{"n_layer": 16, "d_model": 128, "activation": "gelu", "attn_scale": 0.125, "init_std_up": 0.0584, "init_std_down": 0.0, "beta2": 0.99, "schedule": "wsd", "final_lr_fraction": 0.0}
Each number is 50 + 15 x the weight over the matrix's rms, rounded and kept within 0 to 99. Layers, rows and columns count from 0.

# layer 11 MLP down (transposed), 512x128, rms 0.108, rows 165-192, columns 0-127
56 58 43 36 75 62 58 39 49 38 41 46 55 65 55 54 54 54 23 51 62 51 49 69 70 51 55 56 37 57 52 62 67 56 31 62 51 46 63 40 57 64 78 66 46 45 52 62 42 32 65 43 39 39 61 68 53 31 36 54 31 49 62 47 34 58 33 59 44 53 67 35 39 38 56 71 47 52 45 70 36 19 49 64 45 48 40 41 37 67 42 43 43 65 31 42 42 83 46 52 48 50 49 39 41 41 69 42 43 63 36 13 36 49 49 31 68 38 52 58 28 51 53 66 43 71 48 65
44 51 67 62 54 26 52 29 42 48 41 62 26 57 40 31 57 57 06 77 36 41 35 44 65 31 69 57 39 56 38 50 60 36 31 49 49 42 58 59 60 70 27 72 42 53 74 54 51 54 49 64 46 59 61 33 56 56 41 48 49 78 41 50 50 36 48 41 74 38 45 68 58 62 55 60 46 66 55 24 80 57 47 45 60 60 74 63 63 59 37 39 74 68 68 35 27 57 25 45 43 29 34 37 31 57 42 37 45 46 49 77 27 53 57 66 81 49 74 29 46 44 55 49 48 48 56 53
57 38 31 50 42 49 59 70 45 50 46 55 49 47 44 60 59 51 00 48 56 42 50 49 46 40 52 49 47 50 32 41 45 51 60 48 55 58 44 49 34 39 57 41 79 55 61 40 66 55 67 50 47 47 49 52 57 58 41 61 39 44 45 51 57 49 59 45 62 56 46 52 55 56 55 49 55 63 47 42 57 52 65 58 51 51 55 53 60 61 50 42 51 44 59 47 65 59 56 49 55 64 49 52 47 44 46 48 50 45 64 42 63 51 49 70 42 54 43 37 45 49 48 46 33 59 38 44
31 51 69 52 54 50 58 51 53 32 39 49 44 59 20 63 43 42 12 39 62 66 55 44 57 62 51 53 78 41 33 35 49 55 63 52 44 30 36 68 37 50 43 22 33 67 71 43 45 43 43 49 78 54 44 65 58 46 35 41 32 35 58 37 41 42 48 69 71 20 59 49 52 40 55 55 56 56 53 36 51 59 49 46 46 77 60 78 52 27 84 65 52 41 72 59 70 49 50 49 63 52 42 46 76 33 37 13 43 58 38 43 76 60 70 78 24 59 60 51 60 75 26 26 49 40 61 56
58 70 77 28 51 40 53 34 21 74 71 36 50 66 68 60 40 49 12 31 70 37 55 30 43 65 25 33 23 66 39 30 46 43 34 61 51 40 46 51 52 40 32 28 59 53 55 40 48 37 63 73 68 41 53 63 42 54 51 69 59 61 47 60 41 56 64 68 64 75 35 70 37 49 28 45 31 72 67 58 27 53 38 74 40 66 55 31 35 54 62 58 64 75 29 27 59 42 53 21 37 64 55 45 41 68 56 33 51 49 30 55 46 74 30 55 48 50 21 69 69 62 58 52 66 51 67 42
59 42 60 52 51 52 32 48 62 34 77 38 43 41 40 63 28 47 18 43 74 58 39 68 43 54 35 28 59 61 36 61 42 50 60 31 36 64 77 51 42 63 48 48 45 67 55 31 20 43 09 51 41 68 59 49 64 63 57 65 43 35 50 79 52 27 59 49 26 48 45 59 69 53 51 39 46 49 53 38 47 84 55 62 42 50 56 54 39 50 76 48 45 54 57 50 69 45 51 31 40 48 49 41 53 79 47 51 43 66 37 32 44 49 84 82 47 59 56 48 59 45 36 38 61 54 52 47
74 80 31 43 74 70 48 67 66 35 60 25 32 46 46 50 62 41 32 50 24 50 39 53 53 59 44 61 67 73 43 66 62 48 65 37 47 39 52 47 62 51 42 39 63 55 45 24 62 51 55 37 31 64 57 39 54 47 59 32 44 30 39 42 51 44 54 52 61 27 40 48 78 58 62 65 37 64 42 79 58 38 53 74 54 51 16 64 59 40 50 48 37 29 47 37 50 43 70 41 59 53 59 44 79 43 43 47 58 62 59 26 60 43 46 29 50 61 47 56 28 52 48 26 46 66 41 41
49 69 45 42 49 37 58 59 50 39 34 51 55 67 58 50 49 69 51 64 61 61 31 46 62 50 35 59 53 64 37 60 68 63 68 17 56 32 51 68 84 65 70 39 48 34 58 34 25 44 58 62 36 40 45 32 51 59 35 71 46 59 66 55 45 51 54 44 45 50 15 71 42 49 39 45 23 80 51 13 67 43 48 83 50 51 21 65 39 81 65 28 57 43 49 58 37 28 58 46 78 60 57 41 67 78 81 60 24 45 28 64 68 48 40 26 48 50 42 52 49 48 40 34 34 40 34 50
40 76 60 36 77 71 52 36 35 54 42 58 63 54 41 36 44 37 17 46 41 33 39 34 63 44 62 52 75 45 50 64 41 49 56 52 37 35 64 39 37 47 52 41 58 44 69 38 53 59 53 39 77 38 41 64 59 84 59 72 42 29 48 41 53 69 44 55 42 48 55 44 61 68 52 52 48 68 35 48 55 39 50 39 55 52 43 55 72 60 34 52 46 48 55 29 58 26 56 66 59 51 29 38 53 47 81 33 40 40 59 55 51 65 83 59 55 59 57 43 30 47 32 60 27 34 63 58
47 63 51 48 23 55 18 33 70 32 52 58 26 71 62 36 38 26 22 52 70 50 44 43 56 60 37 42 83 62 75 46 70 51 59 26 39 54 73 58 62 61 46 46 48 46 17 78 61 56 38 59 36 61 40 54 67 51 35 31 42 65 51 41 49 48 41 72 49 26 66 65 60 50 37 28 40 51 85 62 48 88 39 48 35 24 66 53 57 28 50 45 42 70 59 77 32 99 64 36 38 21 68 45 62 61 05 47 29 66 52 52 38 44 48 43 27 53 60 60 37 35 63 64 52 61 34 57
59 46 42 51 64 39 63 61 53 55 57 68 80 27 42 73 36 37 53 53 45 29 57 46 35 73 44 48 38 58 51 70 50 35 57 36 35 67 52 33 68 39 56 64 61 47 58 48 35 59 34 63 58 58 35 65 48 53 77 20 41 69 37 79 56 47 18 56 39 46 57 54 55 54 29 49 34 67 13 39 59 61 50 46 24 61 57 58 62 54 64 36 53 33 47 39 66 43 10 42 57 59 38 63 35 33 53 57 54 61 65 41 41 46 50 60 64 58 37 65 56 34 58 34 56 32 48 51
66 42 38 39 28 66 47 48 57 46 25 45 53 57 61 56 78 64 10 50 53 49 38 68 58 50 07 49 72 44 51 72 71 30 56 56 47 59 69 33 32 41 35 75 60 60 55 48 43 40 61 60 58 52 38 45 47 26 53 85 40 53 79 63 52 54 64 48 61 56 42 44 52 49 75 56 36 57 44 54 50 60 51 53 54 62 45 54 53 55 50 50 41 61 40 35 30 43 45 33 40 44 37 48 73 40 67 18 43 60 42 38 57 63 45 34 60 60 35 22 48 28 49 53 57 65 45 41
25 21 49 59 57 35 40 60 47 60 71 34 66 53 66 36 50 50 00 72 49 63 58 44 25 60 62 48 55 26 61 43 20 43 49 57 41 59 54 87 61 28 43 66 64 48 60 55 63 64 50 54 49 70 58 45 43 66 62 45 58 52 67 57 50 40 59 48 29 71 48 55 42 44 48 60 38 42 66 60 68 40 69 81 11 49 53 54 66 34 24 48 42 34 43 67 39 56 44 50 55 47 62 46 30 54 39 46 40 33 71 46 46 48 46 99 69 56 56 55 48 46 54 49 58 32 33 46
51 58 71 75 60 67 57 56 72 63 57 37 49 50 39 77 45 43 28 37 35 30 21 51 45 61 47 38 41 46 40 31 44 54 35 31 52 63 37 41 49 42 41 41 40 63 39 82 32 79 23 57 64 46 39 70 86 35 35 56 55 48 52 52 49 62 42 47 59 63 36 43 52 64 35 57 43 57 49 49 52 52 51 13 48 59 37 61 40 52 39 52 75 47 66 45 43 62 33 44 48 54 73 57 53 61 49 73 42 40 61 55 47 68 49 39 35 45 47 27 60 27 45 44 57 41 84 41
55 35 41 39 78 43 54 47 43 58 75 41 40 48 51 52 54 69 60 65 34 68 34 58 42 34 49 52 34 73 64 44 60 71 45 19 45 54 84 45 44 45 53 25 52 70 25 60 40 58 83 43 47 73 19 64 51 38 46 42 47 54 37 42 46 55 29 56 56 36 03 61 25 33 88 52 39 31 37 59 40 54 39 75 55 60 50 37 50 64 33 35 62 48 48 42 59 56 49 50 61 26 66 27 39 68 40 65 85 57 42 50 70 79 48 42 68 56 41 50 50 23 49 77 43 47 38 48
40 30 59 53 37 63 31 50 42 52 41 39 61 58 47 45 48 43 99 56 54 72 59 45 42 61 73 59 53 30 57 56 38 42 48 43 60 56 34 70 71 46 43 54 25 45 65 39 46 44 43 45 40 64 58 49 41 38 67 67 58 43 51 58 47 39 58 51 47 47 61 45 46 56 43 52 59 55 62 48 50 51 49 65 46 55 62 73 37 40 50 49 64 49 25 60 46 43 53 69 58 34 50 29 49 55 36 32 45 43 59 57 56 37 71 38 54 37 28 71 40 66 33 42 34 62 42 41
20 32 71 63 58 55 72 20 48 55 56 55 34 64 30 58 25 46 61 61 54 53 56 49 71 76 59 46 51 33 44 52 43 52 67 53 27 62 34 23 43 85 31 48 42 62 30 43 59 35 64 57 40 40 50 49 55 36 37 42 59 37 24 57 50 41 13 71 37 46 25 66 58 55 55 65 60 37 43 51 48 42 70 44 66 36 65 51 35 39 67 62 86 55 52 32 52 60 41 48 75 60 62 45 71 61 38 50 84 63 51 18 57 48 62 41 40 39 55 25 39 64 38 61 54 38 54 61
41 38 53 43 52 53 55 44 57 69 39 45 58 48 63 51 35 68 00 48 33 43 52 39 59 50 54 45 44 47 53 51 62 56 58 55 50 37 41 42 45 59 46 52 51 61 38 61 57 54 44 62 58 57 47 63 39 54 37 60 50 71 40 52 53 61 52 54 62 38 56 52 48 58 48 44 46 51 41 44 55 54 47 44 49 41 54 48 50 57 58 47 56 50 68 38 39 53 47 54 61 55 53 50 48 60 57 70 56 56 41 60 57 41 66 38 65 51 58 50 37 54 50 44 48 45 59 51
74 47 44 58 41 65 38 45 49 57 48 49 45 29 53 43 64 35 00 55 54 74 60 66 29 76 37 34 29 44 61 41 84 51 48 52 68 33 53 44 71 64 40 52 43 51 35 62 60 62 64 56 51 50 55 32 62 44 45 22 55 56 74 41 47 75 49 40 55 84 23 65 48 59 59 41 47 50 65 29 48 54 52 81 41 58 35 41 43 47 31 49 38 50 51 33 64 49 32 22 43 53 59 38 51 76 71 43 51 54 61 23 54 65 50 44 45 51 10 43 29 49 68 72 52 51 42 64
41 48 47 64 30 55 62 41 70 43 35 22 52 36 45 20 33 53 74 34 62 55 52 62 65 44 35 43 27 52 56 53 47 59 68 20 54 48 43 58 40 45 36 34 60 32 22 71 41 47 39 66 45 58 69 52 75 84 42 42 74 69 50 42 52 25 67 17 60 27 45 22 55 46 46 58 55 38 55 67 55 49 60 47 71 48 61 49 36 56 69 33 49 66 75 53 51 58 59 37 12 64 69 37 55 53 41 47 62 50 64 44 45 35 42 51 66 59 55 49 73 50 32 69 49 64 59 62
63 66 36 56 42 81 69 58 38 67 57 53 50 50 61 43 59 52 42 59 29 33 56 72 50 46 61 33 37 61 41 70 42 62 40 66 61 50 57 44 33 48 56 57 55 71 33 51 33 62 33 25 50 50 48 64 61 62 71 16 27 70 39 65 63 63 76 37 41 26 31 45 76 60 45 46 15 42 36 51 61 32 40 59 47 78 30 60 50 44 67 49 58 48 43 58 48 62 59 49 30 53 31 67 46 38 62 54 62 55 30 44 31 43 51 52 56 40 49 38 25 37 66 56 62 42 69 65
31 60 18 36 64 47 75 50 30 66 66 62 43 46 41 55 51 67 96 59 41 36 54 65 36 57 63 61 57 29 41 49 48 47 41 55 35 55 59 49 38 53 76 43 60 50 19 25 36 34 53 32 72 21 30 50 61 54 45 39 37 38 24 31 61 59 48 64 19 29 56 58 46 75 40 55 47 21 42 74 17 66 55 54 52 62 42 58 71 39 41 57 43 38 54 35 29 53 45 69 44 41 37 54 50 83 65 36 42 51 67 69 57 62 74 41 63 57 47 79 64 58 32 86 33 50 69 58
70 61 55 28 29 62 51 58 54 44 73 27 35 45 57 08 50 41 78 27 71 56 37 56 46 69 55 71 33 63 45 47 65 39 26 64 48 26 72 67 52 88 62 45 76 42 40 71 45 70 76 36 73 22 69 32 51 37 46 35 41 31 49 45 44 32 49 57 67 70 44 72 73 23 58 39 43 45 62 52 51 62 51 59 43 56 28 52 56 43 70 47 31 47 30 60 47 43 75 55 50 45 56 67 11 69 42 60 57 57 50 45 33 33 30 49 61 43 35 67 36 50 35 52 49 31 57 27
58 50 57 30 32 58 46 35 49 35 59 45 31 58 51 48 50 25 59 39 83 43 57 44 33 45 73 27 31 54 60 33 46 50 50 44 25 42 62 25 35 57 30 62 47 54 42 42 59 57 61 43 75 29 67 41 63 81 61 35 56 57 49 63 73 64 53 44 25 59 46 53 59 39 50 81 49 55 48 54 32 40 34 37 55 58 55 45 50 48 54 18 45 41 54 37 69 69 51 34 30 62 63 68 41 57 58 54 77 40 34 72 25 56 57 37 53 91 35 37 69 28 43 55 62 52 37 70
58 53 45 70 44 72 70 52 50 57 68 40 41 80 44 45 62 53 67 57 32 43 55 38 55 53 51 50 37 69 66 48 57 62 67 62 53 69 43 46 60 61 63 46 40 40 40 49 76 61 53 38 64 47 38 44 71 33 40 33 42 37 28 51 46 59 63 54 34 50 53 59 28 42 52 36 39 55 49 66 59 41 73 60 52 56 40 48 59 54 50 49 56 59 42 59 41 47 50 74 40 43 27 48 36 48 44 46 44 50 40 44 35 35 35 15 54 31 55 45 75 37 54 58 51 44 39 42
69 60 48 48 69 72 39 65 49 54 55 51 53 60 41 56 65 66 47 62 75 67 62 66 54 57 54 73 52 63 42 46 84 54 31 52 47 44 50 65 63 45 51 42 30 32 41 55 28 44 52 48 42 24 41 70 62 51 35 59 35 45 30 40 33 72 49 50 36 44 45 63 46 45 52 47 31 30 28 59 31 37 31 59 66 47 17 46 39 69 58 51 42 71 10 48 51 51 52 35 55 42 53 63 60 50 47 40 73 52 50 72 45 53 55 46 62 50 41 29 53 65 45 58 46 42 47 41
79 48 40 31 51 31 42 51 53 44 53 67 45 41 49 53 66 51 07 67 48 55 36 65 47 65 64 63 49 44 29 27 68 61 31 27 43 51 72 56 59 54 64 65 74 55 51 52 49 42 64 32 39 46 27 53 66 52 31 46 51 59 73 43 31 64 35 44 68 42 38 64 59 60 56 37 42 59 33 49 57 55 51 42 62 56 71 62 50 83 27 32 52 53 44 45 51 49 65 63 36 60 39 31 61 42 61 29 55 46 38 45 43 52 30 46 55 71 53 48 62 54 71 28 53 35 58 43
48 51 55 56 62 52 57 46 55 50 55 61 41 55 52 32 35 54 86 34 51 38 62 66 50 60 78 58 33 31 53 52 49 63 51 58 43 62 57 72 47 38 40 51 58 46 53 21 40 64 39 54 34 48 35 71 40 45 78 44 29 45 37 49 49 43 66 43 47 25 49 52 49 53 47 73 34 32 34 39 64 50 32 64 59 63 37 51 53 36 74 70 40 37 32 42 47 53 31 65 46 49 41 52 44 63 54 54 65 60 75 38 63 57 68 34 41 69 31 32 32 44 64 64 52 59 33 92
# layer 11 MLP up, 512x128, rms 0.113, rows 166-192, columns 0-127
49 54 42 60 37 51 62 59 52 55 54 43 56 46 50 41 59 53 64 48 53 39 37 50 60 54 54 90 32 68 65 47 39 29 39 78 39 56 57 50 63 39 70 37 63 47 48 45 51 47 17 69 44 63 52 37 14 41 84 48 62 52 19 41 52 60 51 57 19 61 52 54 41 90 47 69 56 38 33 71 45 44 46 75 50 72 67 54 26 70 76 54 45 62 62 61 62 28 46 91 48 23 60 44 43 81 53 43 37 37 28 59 25 30 36 56 64 41 06 38 45 58 41 53 48 63 04 51
09 71 59 60 65 35 26 55 48 41 72 49 62 47 33 25 70 46 36 53 51 47 48 27 21 59 73 50 50 67 22 64 25 01 44 18 50 50 43 58 46 43 41 54 77 32 44 56 67 57 36 68 59 60 84 45 39 43 44 37 43 32 49 55 42 44 63 66 82 39 66 39 37 64 48 34 53 68 38 40 57 56 39 59 39 42 40 65 47 41 51 54 80 49 78 56 59 62 69 73 43 63 70 47 54 66 23 52 65 57 52 84 49 48 50 77 55 35 64 24 29 57 12 64 63 40 36 61
53 40 56 49 58 36 52 27 64 71 68 52 40 57 60 24 87 75 42 60 47 32 53 34 70 44 56 54 40 31 51 76 36 55 63 58 61 58 50 51 80 57 45 57 64 25 31 38 65 64 34 54 56 62 52 42 49 58 67 42 65 51 33 64 64 53 68 34 52 57 55 31 45 72 46 32 59 46 66 52 39 53 32 29 47 41 48 28 48 47 15 64 80 54 42 86 21 72 33 61 68 36 56 41 26 61 51 64 61 39 61 56 29 48 51 16 56 48 42 33 71 37 53 72 22 65 37 45
50 49 46 63 60 52 49 58 49 50 52 57 54 29 18 62 53 37 63 41 22 42 36 43 56 74 52 53 27 55 70 70 38 54 17 69 64 86 39 50 62 72 38 67 27 41 29 31 94 58 51 24 25 61 72 54 41 38 46 59 53 36 51 66 84 45 54 65 46 36 35 40 41 49 21 50 42 60 44 61 39 42 34 12 43 56 47 89 68 71 41 56 47 66 71 65 34 52 38 74 61 26 60 29 22 36 43 71 58 47 86 62 37 43 66 28 30 42 52 31 35 62 51 70 38 46 63 38
35 22 56 71 49 57 50 70 27 60 65 59 44 45 68 24 94 56 52 69 41 44 65 20 47 44 78 37 37 52 49 28 64 42 47 62 57 40 47 51 59 60 58 60 32 29 32 52 75 32 52 50 46 34 58 38 51 46 59 28 41 53 42 37 61 69 35 50 64 52 48 44 44 41 63 43 61 60 74 41 46 36 54 36 24 55 52 80 60 58 26 77 70 48 40 46 41 61 45 67 64 52 57 37 47 27 49 42 48 46 63 49 46 50 40 26 61 37 35 52 38 64 50 70 32 61 41 68
34 33 55 64 39 14 66 55 50 65 46 43 86 62 61 20 42 45 53 58 70 56 55 37 52 37 56 34 34 41 48 35 43 46 38 68 64 36 39 54 55 74 53 63 31 44 77 61 73 35 56 49 66 50 50 48 56 43 43 70 47 53 44 72 48 43 43 33 58 26 54 45 44 74 43 36 63 59 46 28 49 39 72 43 62 31 73 42 43 45 53 68 47 49 55 59 24 69 59 60 35 30 37 55 49 58 56 36 13 32 60 46 64 36 57 38 40 54 38 52 37 63 43 75 60 54 53 65
28 41 54 82 38 51 00 33 52 40 73 34 32 40 49 48 51 39 64 74 54 80 62 46 49 64 46 53 66 74 52 77 68 45 56 40 84 33 37 85 65 44 51 50 35 60 67 70 58 16 18 49 42 43 63 51 28 30 43 58 48 33 52 48 39 57 55 44 43 32 34 57 47 61 42 69 43 56 52 46 50 90 46 84 53 58 42 56 49 39 63 30 79 58 43 56 23 37 64 45 49 43 55 37 56 61 62 39 32 42 63 58 24 48 59 55 59 43 43 64 39 68 34 44 38 52 34 24
52 17 52 49 24 40 53 69 46 45 60 44 42 38 72 56 32 54 42 65 49 56 73 52 30 73 73 61 20 51 56 29 33 56 50 67 61 64 32 56 57 43 41 60 52 50 25 48 27 47 38 57 49 77 58 55 41 20 50 34 62 55 50 71 50 41 63 62 41 59 45 64 37 54 54 39 68 34 81 29 45 68 30 60 55 49 70 60 56 56 67 67 52 60 64 69 37 71 45 41 61 40 77 51 48 50 28 79 65 47 45 53 70 39 33 50 58 38 50 48 57 57 58 46 60 59 37 46
48 61 51 54 33 39 29 27 59 41 46 64 79 24 56 29 67 71 53 28 42 36 72 53 53 75 27 75 79 47 42 52 60 30 23 55 60 51 30 51 64 43 32 36 63 31 59 57 71 32 40 55 50 57 49 64 23 20 66 50 68 56 55 36 28 44 24 51 56 24 63 35 59 95 20 45 81 57 43 38 37 57 48 54 54 59 66 51 42 38 65 57 47 52 22 81 47 61 55 81 23 44 66 60 40 39 52 48 44 62 77 49 32 58 62 53 56 19 24 84 78 35 20 32 27 67 61 30
47 40 44 70 34 50 48 68 27 40 34 50 50 41 71 10 83 52 63 73 60 50 68 64 51 41 30 62 54 63 49 71 31 59 61 49 70 39 62 61 54 35 49 49 14 48 32 33 63 41 60 38 29 42 50 67 48 58 52 47 89 54 44 61 76 38 24 49 63 43 47 56 43 65 49 60 38 56 52 46 50 44 61 39 56 33 45 50 43 22 49 50 54 63 44 67 28 52 74 55 36 45 47 40 82 40 54 16 49 33 45 78 52 46 55 20 33 47 47 61 54 40 55 19 27 69 61 47
51 38 47 72 46 41 43 64 40 52 34 48 72 32 30 52 42 44 47 40 50 99 38 61 66 77 61 53 61 41 40 72 47 39 36 52 50 26 20 66 31 73 24 54 70 49 64 41 51 39 57 48 47 33 60 58 54 49 76 36 64 43 46 61 43 47 50 47 63 35 81 35 46 58 29 36 45 35 65 38 49 60 50 54 26 49 39 71 61 41 51 41 65 45 50 69 55 58 51 75 60 39 62 36 42 25 35 41 64 42 34 39 55 35 41 38 62 42 45 58 46 49 14 51 76 45 65 64
60 58 45 65 36 50 58 49 27 52 72 39 25 41 61 38 75 21 66 62 31 27 77 45 38 37 44 75 41 74 55 49 13 43 27 35 59 53 26 30 77 54 35 44 53 32 28 45 69 41 42 51 66 42 73 49 58 61 47 57 70 25 61 52 28 49 63 48 35 59 34 52 25 99 57 24 99 91 51 29 52 75 53 55 34 18 66 74 44 57 61 73 78 49 51 58 22 40 62 66 34 26 46 55 40 48 30 58 34 37 74 53 48 53 55 63 49 34 48 43 19 42 46 66 47 38 61 50
62 30 56 45 44 57 52 44 55 63 71 60 67 53 50 54 70 41 40 71 70 70 43 57 58 67 48 62 42 48 46 51 50 51 53 65 63 48 60 49 69 66 44 74 61 43 58 64 57 54 42 26 42 79 63 30 31 52 38 47 60 54 48 46 65 54 43 52 25 37 60 30 27 61 58 34 44 63 67 46 39 57 44 64 18 59 75 65 33 42 66 56 57 44 33 70 24 22 37 63 51 36 81 35 44 66 47 53 29 51 56 42 53 53 48 16 85 34 50 30 42 68 60 70 71 38 34 43
53 63 55 48 42 49 11 58 37 55 56 27 47 63 43 53 42 58 59 44 53 67 35 45 38 68 50 69 68 62 46 88 69 64 55 34 54 50 36 68 52 41 28 36 34 50 74 57 59 24 26 12 48 36 43 57 51 57 35 64 56 25 53 32 75 15 50 63 55 52 55 36 60 45 44 65 57 39 50 63 52 49 57 51 51 53 37 47 52 49 74 80 55 37 40 42 34 53 71 58 57 46 40 66 52 71 63 23 47 47 38 61 31 20 68 39 49 50 56 39 63 66 46 25 30 60 65 17
43 40 58 52 40 66 46 47 36 64 53 29 40 57 57 48 56 46 55 43 54 59 78 31 42 51 64 49 53 49 59 48 33 41 51 42 68 42 39 58 61 51 54 52 43 43 46 39 65 46 37 44 61 76 63 56 35 46 73 53 54 40 34 46 27 26 50 55 46 38 44 40 35 68 43 37 76 51 56 35 48 52 67 69 25 64 62 75 41 45 39 46 69 32 48 62 36 55 46 76 58 47 48 41 43 54 34 34 42 32 66 79 52 41 78 39 48 33 38 61 66 64 27 45 62 57 52 46
33 62 59 51 54 31 48 45 46 54 31 43 50 67 59 56 51 63 62 44 52 24 58 40 31 60 47 71 80 52 35 55 63 63 46 40 42 66 27 51 53 58 72 47 41 49 60 51 49 38 24 30 23 57 72 53 64 49 46 36 56 82 55 40 38 37 37 60 54 64 73 43 43 49 53 18 51 37 48 63 79 54 48 69 36 72 35 81 53 36 34 14 49 62 46 55 63 45 96 46 41 37 81 80 24 57 31 46 53 17 39 84 30 48 45 39 32 53 30 76 39 51 24 28 44 38 35 62
40 39 41 74 13 62 40 41 23 66 55 37 45 29 33 41 70 35 32 80 62 43 69 17 51 97 65 90 58 56 38 33 43 00 53 42 61 57 47 54 85 34 43 69 73 35 47 60 61 54 53 66 70 46 54 47 43 45 53 42 69 44 34 47 35 45 46 55 62 39 67 67 36 53 62 20 70 42 50 33 32 84 59 57 45 39 76 77 43 69 39 52 41 41 71 66 30 46 44 58 68 69 92 42 34 64 29 44 45 37 44 49 63 36 44 21 49 63 59 29 54 71 21 51 64 71 56 58
45 68 43 45 38 22 54 42 48 64 84 53 61 66 45 49 32 76 45 63 56 31 56 33 62 60 63 73 53 69 49 82 54 53 27 76 50 45 34 44 68 71 53 54 23 40 51 48 51 26 31 38 38 57 53 40 53 07 31 76 41 58 46 69 72 46 40 52 48 29 64 52 41 40 54 40 48 70 43 60 67 33 66 40 54 36 58 72 44 44 58 97 89 46 66 43 45 42 78 87 55 40 59 20 36 30 37 49 33 33 65 74 54 43 50 44 63 42 58 31 62 61 57 35 45 24 69 21
40 44 55 37 59 46 53 43 46 50 55 83 58 66 40 45 53 44 52 61 25 66 60 56 34 51 54 33 73 38 53 33 48 35 46 78 42 43 55 25 77 45 37 57 48 42 58 63 58 75 40 47 19 57 45 41 39 06 47 39 44 37 51 54 35 45 54 92 49 57 62 67 40 56 74 40 64 67 37 27 47 49 37 55 36 39 47 51 18 43 43 67 89 52 26 39 53 70 50 56 62 56 46 59 42 56 52 29 74 65 53 68 55 63 45 39 31 50 47 63 20 56 56 53 73 33 25 18
35 39 62 50 40 22 53 59 38 53 41 38 64 52 49 55 53 34 48 41 68 78 45 33 49 55 29 53 49 42 71 36 44 49 21 44 55 58 34 49 54 46 53 58 66 46 50 58 61 34 60 69 57 65 66 49 38 58 48 55 71 40 52 52 34 38 37 52 45 48 42 69 48 60 52 52 80 56 52 45 48 74 67 42 52 19 76 40 25 52 59 70 60 46 44 62 44 39 40 67 68 76 84 66 46 60 38 34 29 48 46 35 55 26 63 51 46 30 53 76 60 56 25 74 41 56 41 34
55 48 72 44 50 52 49 30 53 50 28 62 57 49 29 36 55 65 44 29 78 47 37 35 43 60 41 56 60 61 35 56 67 53 45 29 43 48 33 79 49 36 54 78 42 60 59 54 62 66 44 63 49 77 51 40 04 56 94 49 43 61 34 40 74 55 82 26 33 72 62 31 49 91 51 42 45 41 57 28 34 36 35 55 46 50 45 67 37 64 42 70 70 71 47 70 60 67 67 51 73 49 74 43 65 50 54 29 56 59 35 41 49 34 77 37 82 44 21 43 67 66 38 43 65 59 36 39
23 52 72 57 59 43 13 36 56 93 56 34 52 55 90 42 40 68 70 59 49 34 57 29 56 47 62 40 28 63 48 32 32 36 44 86 66 63 55 27 47 50 57 52 60 47 40 34 63 38 49 59 57 52 42 50 65 39 59 39 85 44 56 61 62 60 64 61 36 42 52 22 29 62 48 52 58 51 66 45 76 81 42 57 18 41 23 68 61 48 46 48 46 51 48 52 27 33 37 38 64 45 51 56 55 58 51 62 58 45 46 48 42 51 60 42 48 24 41 56 70 37 24 23 56 58 46 61
28 37 50 64 24 59 61 45 41 67 77 70 37 48 11 57 56 65 53 68 33 58 57 41 32 86 44 56 46 34 51 63 35 39 52 51 66 51 67 60 76 46 57 61 45 47 47 68 39 73 44 43 01 45 54 64 58 31 70 75 36 40 43 28 36 60 62 42 52 53 44 47 47 56 39 27 55 72 48 74 67 36 43 41 49 46 28 54 34 71 61 74 77 26 45 59 50 50 43 55 71 50 38 37 32 36 61 59 44 33 69 39 58 44 40 40 61 17 73 45 41 63 54 68 35 30 48 35
42 33 62 35 45 40 40 46 32 40 51 33 68 50 46 57 31 52 58 51 60 98 69 57 43 49 53 57 55 48 47 49 41 31 37 26 57 45 54 63 44 39 33 64 64 57 67 46 33 38 41 56 49 71 70 50 50 53 54 59 54 59 56 55 54 45 43 38 52 43 53 48 47 68 38 53 56 62 48 32 37 36 16 65 34 30 76 51 26 59 70 51 56 13 44 51 47 23 60 56 55 69 65 50 50 30 48 49 64 35 77 53 43 56 59 64 53 68 55 48 35 80 48 34 47 44 30 57
28 51 61 39 49 40 45 29 34 60 67 56 71 32 46 47 31 44 51 38 44 53 52 29 27 44 45 22 50 23 57 53 35 34 64 60 63 59 64 36 65 70 52 58 47 52 65 48 34 72 29 69 45 80 71 54 09 43 64 41 70 79 26 65 56 44 48 47 52 56 53 44 59 65 55 43 80 50 66 36 53 68 47 52 45 53 59 36 62 62 42 59 35 47 45 68 48 43 57 59 55 60 47 50 64 58 57 66 29 53 65 39 53 48 64 39 61 23 47 60 14 53 28 42 39 55 34 38
30 38 38 65 48 56 37 52 66 46 31 48 49 42 34 23 40 76 50 76 85 56 46 52 45 45 63 69 49 69 76 61 31 41 48 83 50 33 30 53 57 57 47 65 52 73 37 45 58 63 53 26 35 39 64 59 63 51 68 24 73 55 47 25 61 51 55 52 53 51 58 71 28 47 41 50 68 59 67 38 56 41 57 73 48 24 47 50 58 44 70 48 56 49 52 50 14 63 64 86 36 48 47 57 36 48 25 60 56 53 69 44 68 38 33 50 50 29 42 56 38 41 27 56 60 51 42 41
47 32 61 51 47 40 34 47 58 59 32 27 71 55 45 44 34 46 53 36 52 73 44 50 46 47 37 35 50 73 52 39 61 56 18 45 58 54 45 59 40 66 49 58 38 48 64 42 43 28 46 45 39 78 73 29 44 47 48 55 66 68 48 70 38 27 45 64 65 43 54 53 44 71 47 59 99 43 56 40 44 87 37 37 52 44 42 86 62 72 60 29 51 48 43 51 47 32 41 43 80 64 53 59 57 47 41 49 47 46 29 45 50 24 47 40 55 35 72 63 52 55 42 59 57 54 60 35